{"n_head": 3, "n_kv_head": 3, "attn_scale": 0.125, "parallel_block": true, "init_std_up": 0.02, "lr": 0.00154, "beta1": 0.9, "seq_len": 256}
Each number is 128 + 32 x the weight over its row's rms, rounded and kept within 0 to 255. Layers, rows and columns count from 0. The size above them is the row's rms in percent of the matrix's.

# layer 7 attention value, 192x192, rms 0.05, rows 36-60, columns 0-63
size [ 96  88  99  99  96 100  91  88  96  94  94  87  88  89  93  99  94 104  93  96  98  96  93  92  74]
[[172 114 101 117 156 162  73 118 114 119 114 104 146 155 143 105  87 167  90 158 140 164 124 116 120 104 109 126 172 149 204 126 126 128  65 133  57 178 214 107 114  93 148 142  95 135 111 204 108 106  83 127 141 139 125  87 148  88  93  99 119 133 147 116]
 [123 129 113 140 108 157 136 142 113 134 136 150 147 104 104  98  78 102 129 156 115 131 166 108 205 154 114  95 166 110 136 124 219  86  93 145 154 144 116 190  68 166  73 118 110  94 136 135 156  65 154 107  73 169 106 157 125 103 133 153  99 152 181 121]
 [178 156 139  92 115 109 183  92 155 166 152 130  92  96  93 156 116 103 191 127  94 124 156 119 116  86 110  93 110  95 121 126 176 115  96 116 173 106 104 160 164 155 169 135 135 100 133  90 127 101 172 125 106 131  89 187 133 155 141 104 156 102 117 140]
 [122  60 171 122  80 152  70  89 111 123 135  89 137 140 126 168 129 196 132  79 112 170  80 136 130 142 132 140 154 130 166  87 146 120 188 150  84 115 106 107 144  83 108  73 130 122 111 112 166  85 144 160 176 167 142 111 156  87 145  99 109 123  74 121]
 [130  58 145  82  96 110 131 101 158 131 162 125 134 129 154 120 151 116 130  58  99 135  71  62 143  90 146 113 115 100  74  71 138 159 147  94  81  73 153 111 122 111 137  93 159 114 149 126  99 174 155 131 131 149 160 181 122 148 139 143  99 112 142 137]
 [114 159 101 137  96 150 115 145 145 209  45  74 131 133  85 109 134 135  80 136 150 163 129 151  62 204 104 124 163 145 137 141 113 150 126 105 170 161  65 108  73  88 118  27  78 162 115 131 159 150 139 133 172 122 119 144 144 178 166 150 172 132 153 188]
 [ 84 110 184 145 152 139 146 188 138 154 102  73 146 134  89 128 154 128 140 114 154 134 201 187 139 149  92 117 127 151 151 120 121 138 168  97 129 110 115 133 137 126 111  57 115 125  82  87 104  86 165 100 112 120 166 166 124 143 154 158  98 124 138 120]
 [118 108 119  99 149 115 147 140 106 135  80 143  89 175 174  58 162  90 136 130 133 125 102 136 123  87  89 136 129 146 129 145 165 125 118 105 189 119  97  73 156 122 119 129  97  86 113 158 115 155  91 106 110 146 201 145 126 123 148 125 119 160 187 167]
 [166 155 142 141 135 117 170 105 160 146 123 161 118 156 154 103 137  96 156  99 107 126 106  93 182 123 179  88 130  86 150 214  83  97 118 181 170 132  61 157  87 181 137 116 110 116 109 118  95 177 136 133  92 116 173 125 138 165 131 140  90 121 161 131]
 [ 97  74 120  92 110 141 189 187 165 159 120  89 162  91 133 141 141 112 104 138 130 147 112 138 111 133  68 145 146 198  92  57 120 150 140  86 119 119  87  49  92 119 106  88 119 147 135 164  46 123 172 105 132 131 158 161 147 137 168 152 130 100 121 127]
 [ 90  86  59  87 136 149  73 127 109 143 130  70 146 180  82  83 124 195 110 109  85 108 148  83 189 158 142 140 179 143 172  88 129  78 158 128 106 107 122 128  82 188 132 102 163 118 132 112 154 163  85 138  95  99 139 129 128 142 134 159  99 121 157 115]
 [122 119 131 179 103 116  45 207 129  80 139  70 171  94 104 103 154 129 132 143 128 136 200 119 155 152 127  92 122 135 141 119 157 111 147  93 135 144 100 175 153 183 125 123  66 124 124 134 164  53 123  80  73 128 126 109 144 123 135 121 113 111 162 102]
 [ 79 158 172 100 155 162  90 100  67 110 106  75 123 129 106 153 103 133 100  83 142 116 147 186 154 107 137 137 135 130 190 140 128  94 106  75  90 133 216 117 158 166 151  87 140 155 117 178 159 132 117 113 136 138 145 128 145 111 110 164 144 142 116 112]
 [123 139 113 158 198 105  96 170 120  93 126 107  73 116 117 168 155 167 151 107 119 126 111 140 104 190  87 116 165 108 136  95 129 179 160 124  99 177 171 114 157  97  93 136 191 156 131 109 100 107  76  98 167 112  36  64 156  79  97 115 122 139 130 109]
 [139 142 166 175 137 153 103  76 142 168 147 169 135 119 158 170  95 144 117 150 131 114  90 117  61 105 152 155 120 107 105 200 166 126 111 156 211  99 128 149  96 114 163 167 157  98 149 120 112 150 170 189 115 114 125 148 163 109 124 131 127 124 101 143]
 [141 147 109 140 111 109 222 134 135 108 185 118 170 102 140 140 126 151 175 124 152 112 132 165 147 122 148 117 126 136  90 143 162 151 136 102 128  52 124 142 122 118 106 171 171 105 140 156  66  82 110 133  76 147  89  78 105 102  80 112  78 145 101 129]
 [160 115  94 182 107 160  88  96  93 146 141 127 150 156 125 106 120 146  96 155 140 178 167 142 134  97 175 103 129 118 137 171 151 128  66 104 102 182 117 148 138  80 138 169 185  94 164 114 123  90  77 100 135 112 110  81  94 114  98 136 130 143 149 114]
 [112 142 199  82 209 108  68 147  98 176 141 106  69 123  72 141 118 171 134  94  85  84 142  88 177  89 122 143 119 120 160 117 131 124 139  92 159 150 228 131 142 142 116 127 119 143 151 104 141 126  91 123 113 156  97 147 136 149 109 116 152 130 122 109]
 [107 181 161 106  94 113 161  99 159  58 132 166 124 153 169 122 153 134 140 146 154 154 187 155 123 128 133 164 114  69  95 153 147 121 132 148 235  44  90 193 146 148  89 104 138  89 125 130 112 168 143  78  58 131 116 153 128 112  82 174 126 151 127 122]
 [108  83 161  59  87 155 155 116 117 143  91 129 120 139 164 101 171 125 158 137 128 104 134 112 228  49 129 144 136 127 114 105 126 104 144 131 112 151 121 101 146  94  86 124 167 122 145 128 152 150 125 121 163 108 109 193 108 161 170 127 157 145 149  96]
 [145  94  87 138  96 133  57 139 110  88 122  46 171 155 106 163 160 151 142 148  99 139 117 155 104 135 143 149 129 127 142 100 112 161 121 142 143 146  86 123 114 144 170 105 150 131 119 108 123 170  91 150 138  80 141 128 132 153 171 140 146 105  24 116]
 [ 92  80  96 159 116 152 140 133 148  98 139 175  91 106 119 132 195 150 140 147  94 132 123  90 133 112 185 176 142  99 114 199  91 106 133 178 147 113 166 119  52 150 173 156  95 159 136 102  92 150 158 167 126  75 194 130 145 150 141 186 124 119  61 132]
 [161 105 150 148 169  98  73 126  89  72 120  91 131 113 103 109 149 173 145 101 133  90 158 108 188 136  97  72 125 105 103 143 131 118 140 139 159 109 165 159  86 225 152 120 136 156  99 157 137 110  98  91 112 155 153 115 126 140 131 142 152 127 173  90]
 [101 186 150  37  60 183 185  95  82 104 148 140 141 198 166 165 161 109 157 149 157  95 122 193 167 155 134 165  85  61 123 140 112 106  92 182 181 114 130 154 178  94 117 157 134  92 164 107 183 191 133 161  98 135 134 147  81 138 121 134 140 147 124 102]
 [ 98 182 146  74 115 173 122 119 128 117 129 142 126 129 145 126 168 102 146  93  81 126 144 111 171 137 170 132 154  65  99 126  89 128 153 158 193 140 136 187 117 141  81 110 159 160 158  84 141 180 121 153  84 135 116 124  92 146 116 121 150 125 131 126]]
# layer 7 attention output (transposed), 192x192, rms 0.134, rows 36-59, columns 0-63
size [100  86  98 104 103  87  95  87  98  90  88  89  84  90  94  98  96  96  93  98  91  98  94  99]
[[101 182 103 143 119  67 136 130  88 102 113 138 118 133 142 124 107 165 144 149 136  96 186 145  87 135 140 116 109  57 182 114  98 157 120  99 100 159 124 143  88 140 120 184 165 117  97 130 117 208 116 139 152 178  79 139 112 171 138  99 110 130  95  95]
 [166 100 121  94  88 104 154 123 177 206 164 184 109 136 141 111 154 107 120 129  82 125 150 101 121 137 138 128 129 141 148 153 123 192 185 148 144 179 120 134 130 123 170 117  99  96 158 112  70 196 120 182  70 156  96 131 153 106  94 153 151 137 174 132]
 [148 124 151 106  61 159 125  90 136 148 161 134  98 197 133 152 136  98 142 124 153 184 127  84  79 145  77 106 136 144 121 132 103 120 140  93 130 113 121 150 157 149 138  90 177 131 188 103 154 103  71 171  98 108  96 115 175 103 109 169 148  74 163  80]
 [ 86  76 122  85 111  69 120 109 125 132  91 134 102 135 179 146 143  97 103 198 153  85 108 148 148 145 151 153 118  62 138  52 119 115 149 116 118 151  94 153 114 155 116 138 118 113  95 111 142 144 159  96 119 129 143 150 156 118 197 112 157  93 166 130]
 [ 78  93 140 218 127  87  90  77 126 137 172 162 123 151 107 139 114 131 125 188 137 148  58 170  87 144 134 122 134 112  94 129 130  71 139 130 131 104 121 133 156 168 130 126 162 127 170  93 122  64  61 129 119 112  95 135 137 131  89 122 159  97 100 166]
 [168 161  76  99 131 130 104 144 100 117 116 186  96 133 102 117 125  94 102  97 154  71 117 143 156 145  77   0 149 109 113  97 147 142 131 135 136 142 111  77 136 123 101 191 136 172 155 157 104 127  98 123 190  70 144 133 105 180 130 113 183 158 152 112]
 [156 164 174 130 127 148 164 148 142 126 130 128  89  90 118 151 106 161 149 100  79  89  71 116  85 109 147  78 133 179 119  58 137 135 147 150 158 101 178 127 125 116 137 174  90 164  96  86  72 141 146 146 158 130 133 144 159 107 116 125 127 119 131 160]
 [ 99 139 102 164 102  52 156 165 134 125 124 141 166 123  96 130 124 182  54 143 155 115 156 177 109 119 127 132 136 143 127 139 111  90 113  91  85 113 162 120  88 165 160 197 149 102 184 103 169 123  91 119  88 210 124 151 123  98 150  90 106 137 127 166]
 [121 112 131 179 156 117 203 129 125 141 164 118 120 154 162 103 116 147 104 102 146 166 138 105 103 155  90 162 114 152 113 114 170 146 143 173 145 125 117 170 101 114 152  80 162 113 187 136 187 133  82 152 126 129 120 139 187  68 112 140 117 137 107 106]
 [104 175 174 120 152  92 109 148 108 149 148 155 144  62  96 115  90 209 157 168 119 103  78 132  89  61 159  94 146 110 148 121 148 116 139 126 121 125 195 104 103 104 156 216 100 148 133 132  92 109 103 123  91  67  72 176 131 176 158 150 132 149  85 154]
 [145  98 137  96 151 112 147 144 156 141 152 106 124 102 130 146  60 133  92  91 136 124 125 147 196 168 125 131 128 138 155 123 155 236 155 113 101 118 133  70  42 133 149 156 140  71 132 149 101 173 162 145  80 141 143 111  67 181 124 137 123 160 113 147]
 [211 157 116  81 111 123 133 118 181 147 157 105 120  89 119 157 106 175 176 103  87 125 118  68 163 154 143  92 114 105 116 106 107 150 169 150 154  97 151 105  38  90 109 126 115 134 115 105 150 173 163 153 116 112 175 147 101 105 132 169  92 122 158 197]
 [111  93 172  73 152 167 139 138 110 123  83 148 147 190 137 181 138 110  93  77  71  99 107 147  81 122 144 105  96 136 138 140 161 142 120 105 174 175 125 120 131 171 111 147 200 116  75 122  92 106 185  88 173 188 134 153 127 113 176 116 183 138  92 131]
 [143 121 124  69 153 157 102 141 109  78 110  93 144 124 144 128 125 108 151  53 153 150 111 166 110 140 179  81 118 188 139  83  84 158 118 196 133 124  79 110 109 157 150 164 149 102  84 115  60 106 191 147 144 133 170 117  57 141 130 111 128 119 133 138]
 [154  74 126 128 163 120 114  97 161 137 144 165 131 210 151 109 151  82 139 119 125 120 138 136 206 138 131 169 136 141  97 163 125  84 135 121 100 104 126 148 134 115  79  71 114 177 140 148 118  81 171 103 178  91 134 123 162 123 116  96 122 101 151  70]
 [132 140 178 162  93 119 148 114 117 136 137 130 163 143 137 118 209 127 145 155 121 100  90 128 100 161 133 170 132 108 132  95  99 168 125 105 130 124 116 108 177 113 167 130  81  93 131 116 122 104 185 114 119 160  91 154 121 109  96 136 127 121 109 150]
 [183 143 102 159  85 130 117 119 126 144 144 121 179 143 113  91 118 152  94 121 164 172 137 118 173 176 116 143 149 143 127 101  45 118 126 107  88  99  89 117  94 157  84 111 133  96  91 154  95 149  93 154 194 135 156 115 141  89 129 147 125  83 153 113]
 [153 103 156  81 117 133 112  90 143 116 119  78 134 145 150 178 116  86 162 110 113 138 132 160 126 124 166 106 132 162 102 124 129 129 120  94 143 132 127 155 118 139 111 131 152 177  99  88 119  86 203 132 172 148 182 113 103 100  88  72 123 123 127 113]
 [112 125  80 130  73 145 132 113 198 153 182 181  70 167 145 160 135 174 113 163 108 165 154 112 157 169  86 189  81 169 115 140 162  81 135 120 114  92 106 130  81  81 121  38 157 103 185 130 143  95 131 150 150 145 110 121 171  92 142 107  88  97 184 158]
 [130  55  95 166 101  78 118 131  77 143 114  79 211 113  84 109 151 125  92 138 115 103 142 181 145 128 135 130 135 187 140 107 100 189 166 189 169 149 165 134 186 142 150 161 155  67 129 171 147 135 124 110  90 130 142 106 136 124 151 119 147 152 113 134]
 [102 124  84 104 152 135 155 102 106 128 140 108 138 183 109 160  89 135  71 105 137 120 149  83 161 129 153 121 173 113 112  55 104  76 166 146 128  59 120 133 149 135 123 132 112  97 106 177 124 153 129 138 150 111 138 208 109 146 148  94  90 108 101 154]
 [156  66 108 140 203 144 134 129 157 162  91 111 105 112 146 114  86 106 150 106 108 134  76 106 171 128  85 153  94 193 145 203 177 144 105 110  70 119 192 146 123  77 123  39 128 163 137 176 148 119 137 137 104 121 114 169 140 163 155 124  71 179 107  99]
 [181 124 123  71 174 111  83 108 124 149 128 161  95 117 139 155 123 102 177 102 133 129 121 114  67 158  99  66 113 114 137 164 118 131 118 168 170 132 127 129  85 136  78 173 151 127 149 112 160  97 133  49 129  88 146 137  69 116 101 119 119 139 128 189]
 [100 121 122 131  63 146 195 112 159 122 194  97 136 205 111 126 142 140  77 125 130 146 158 149 131 137  99 208 111 199 151 108 199 131  74 124 160 100 123 151 136  87 127 108  84  82  78 152 117 111 139 118 184 142 147  78 166 130  94  86 142 142 163 163]]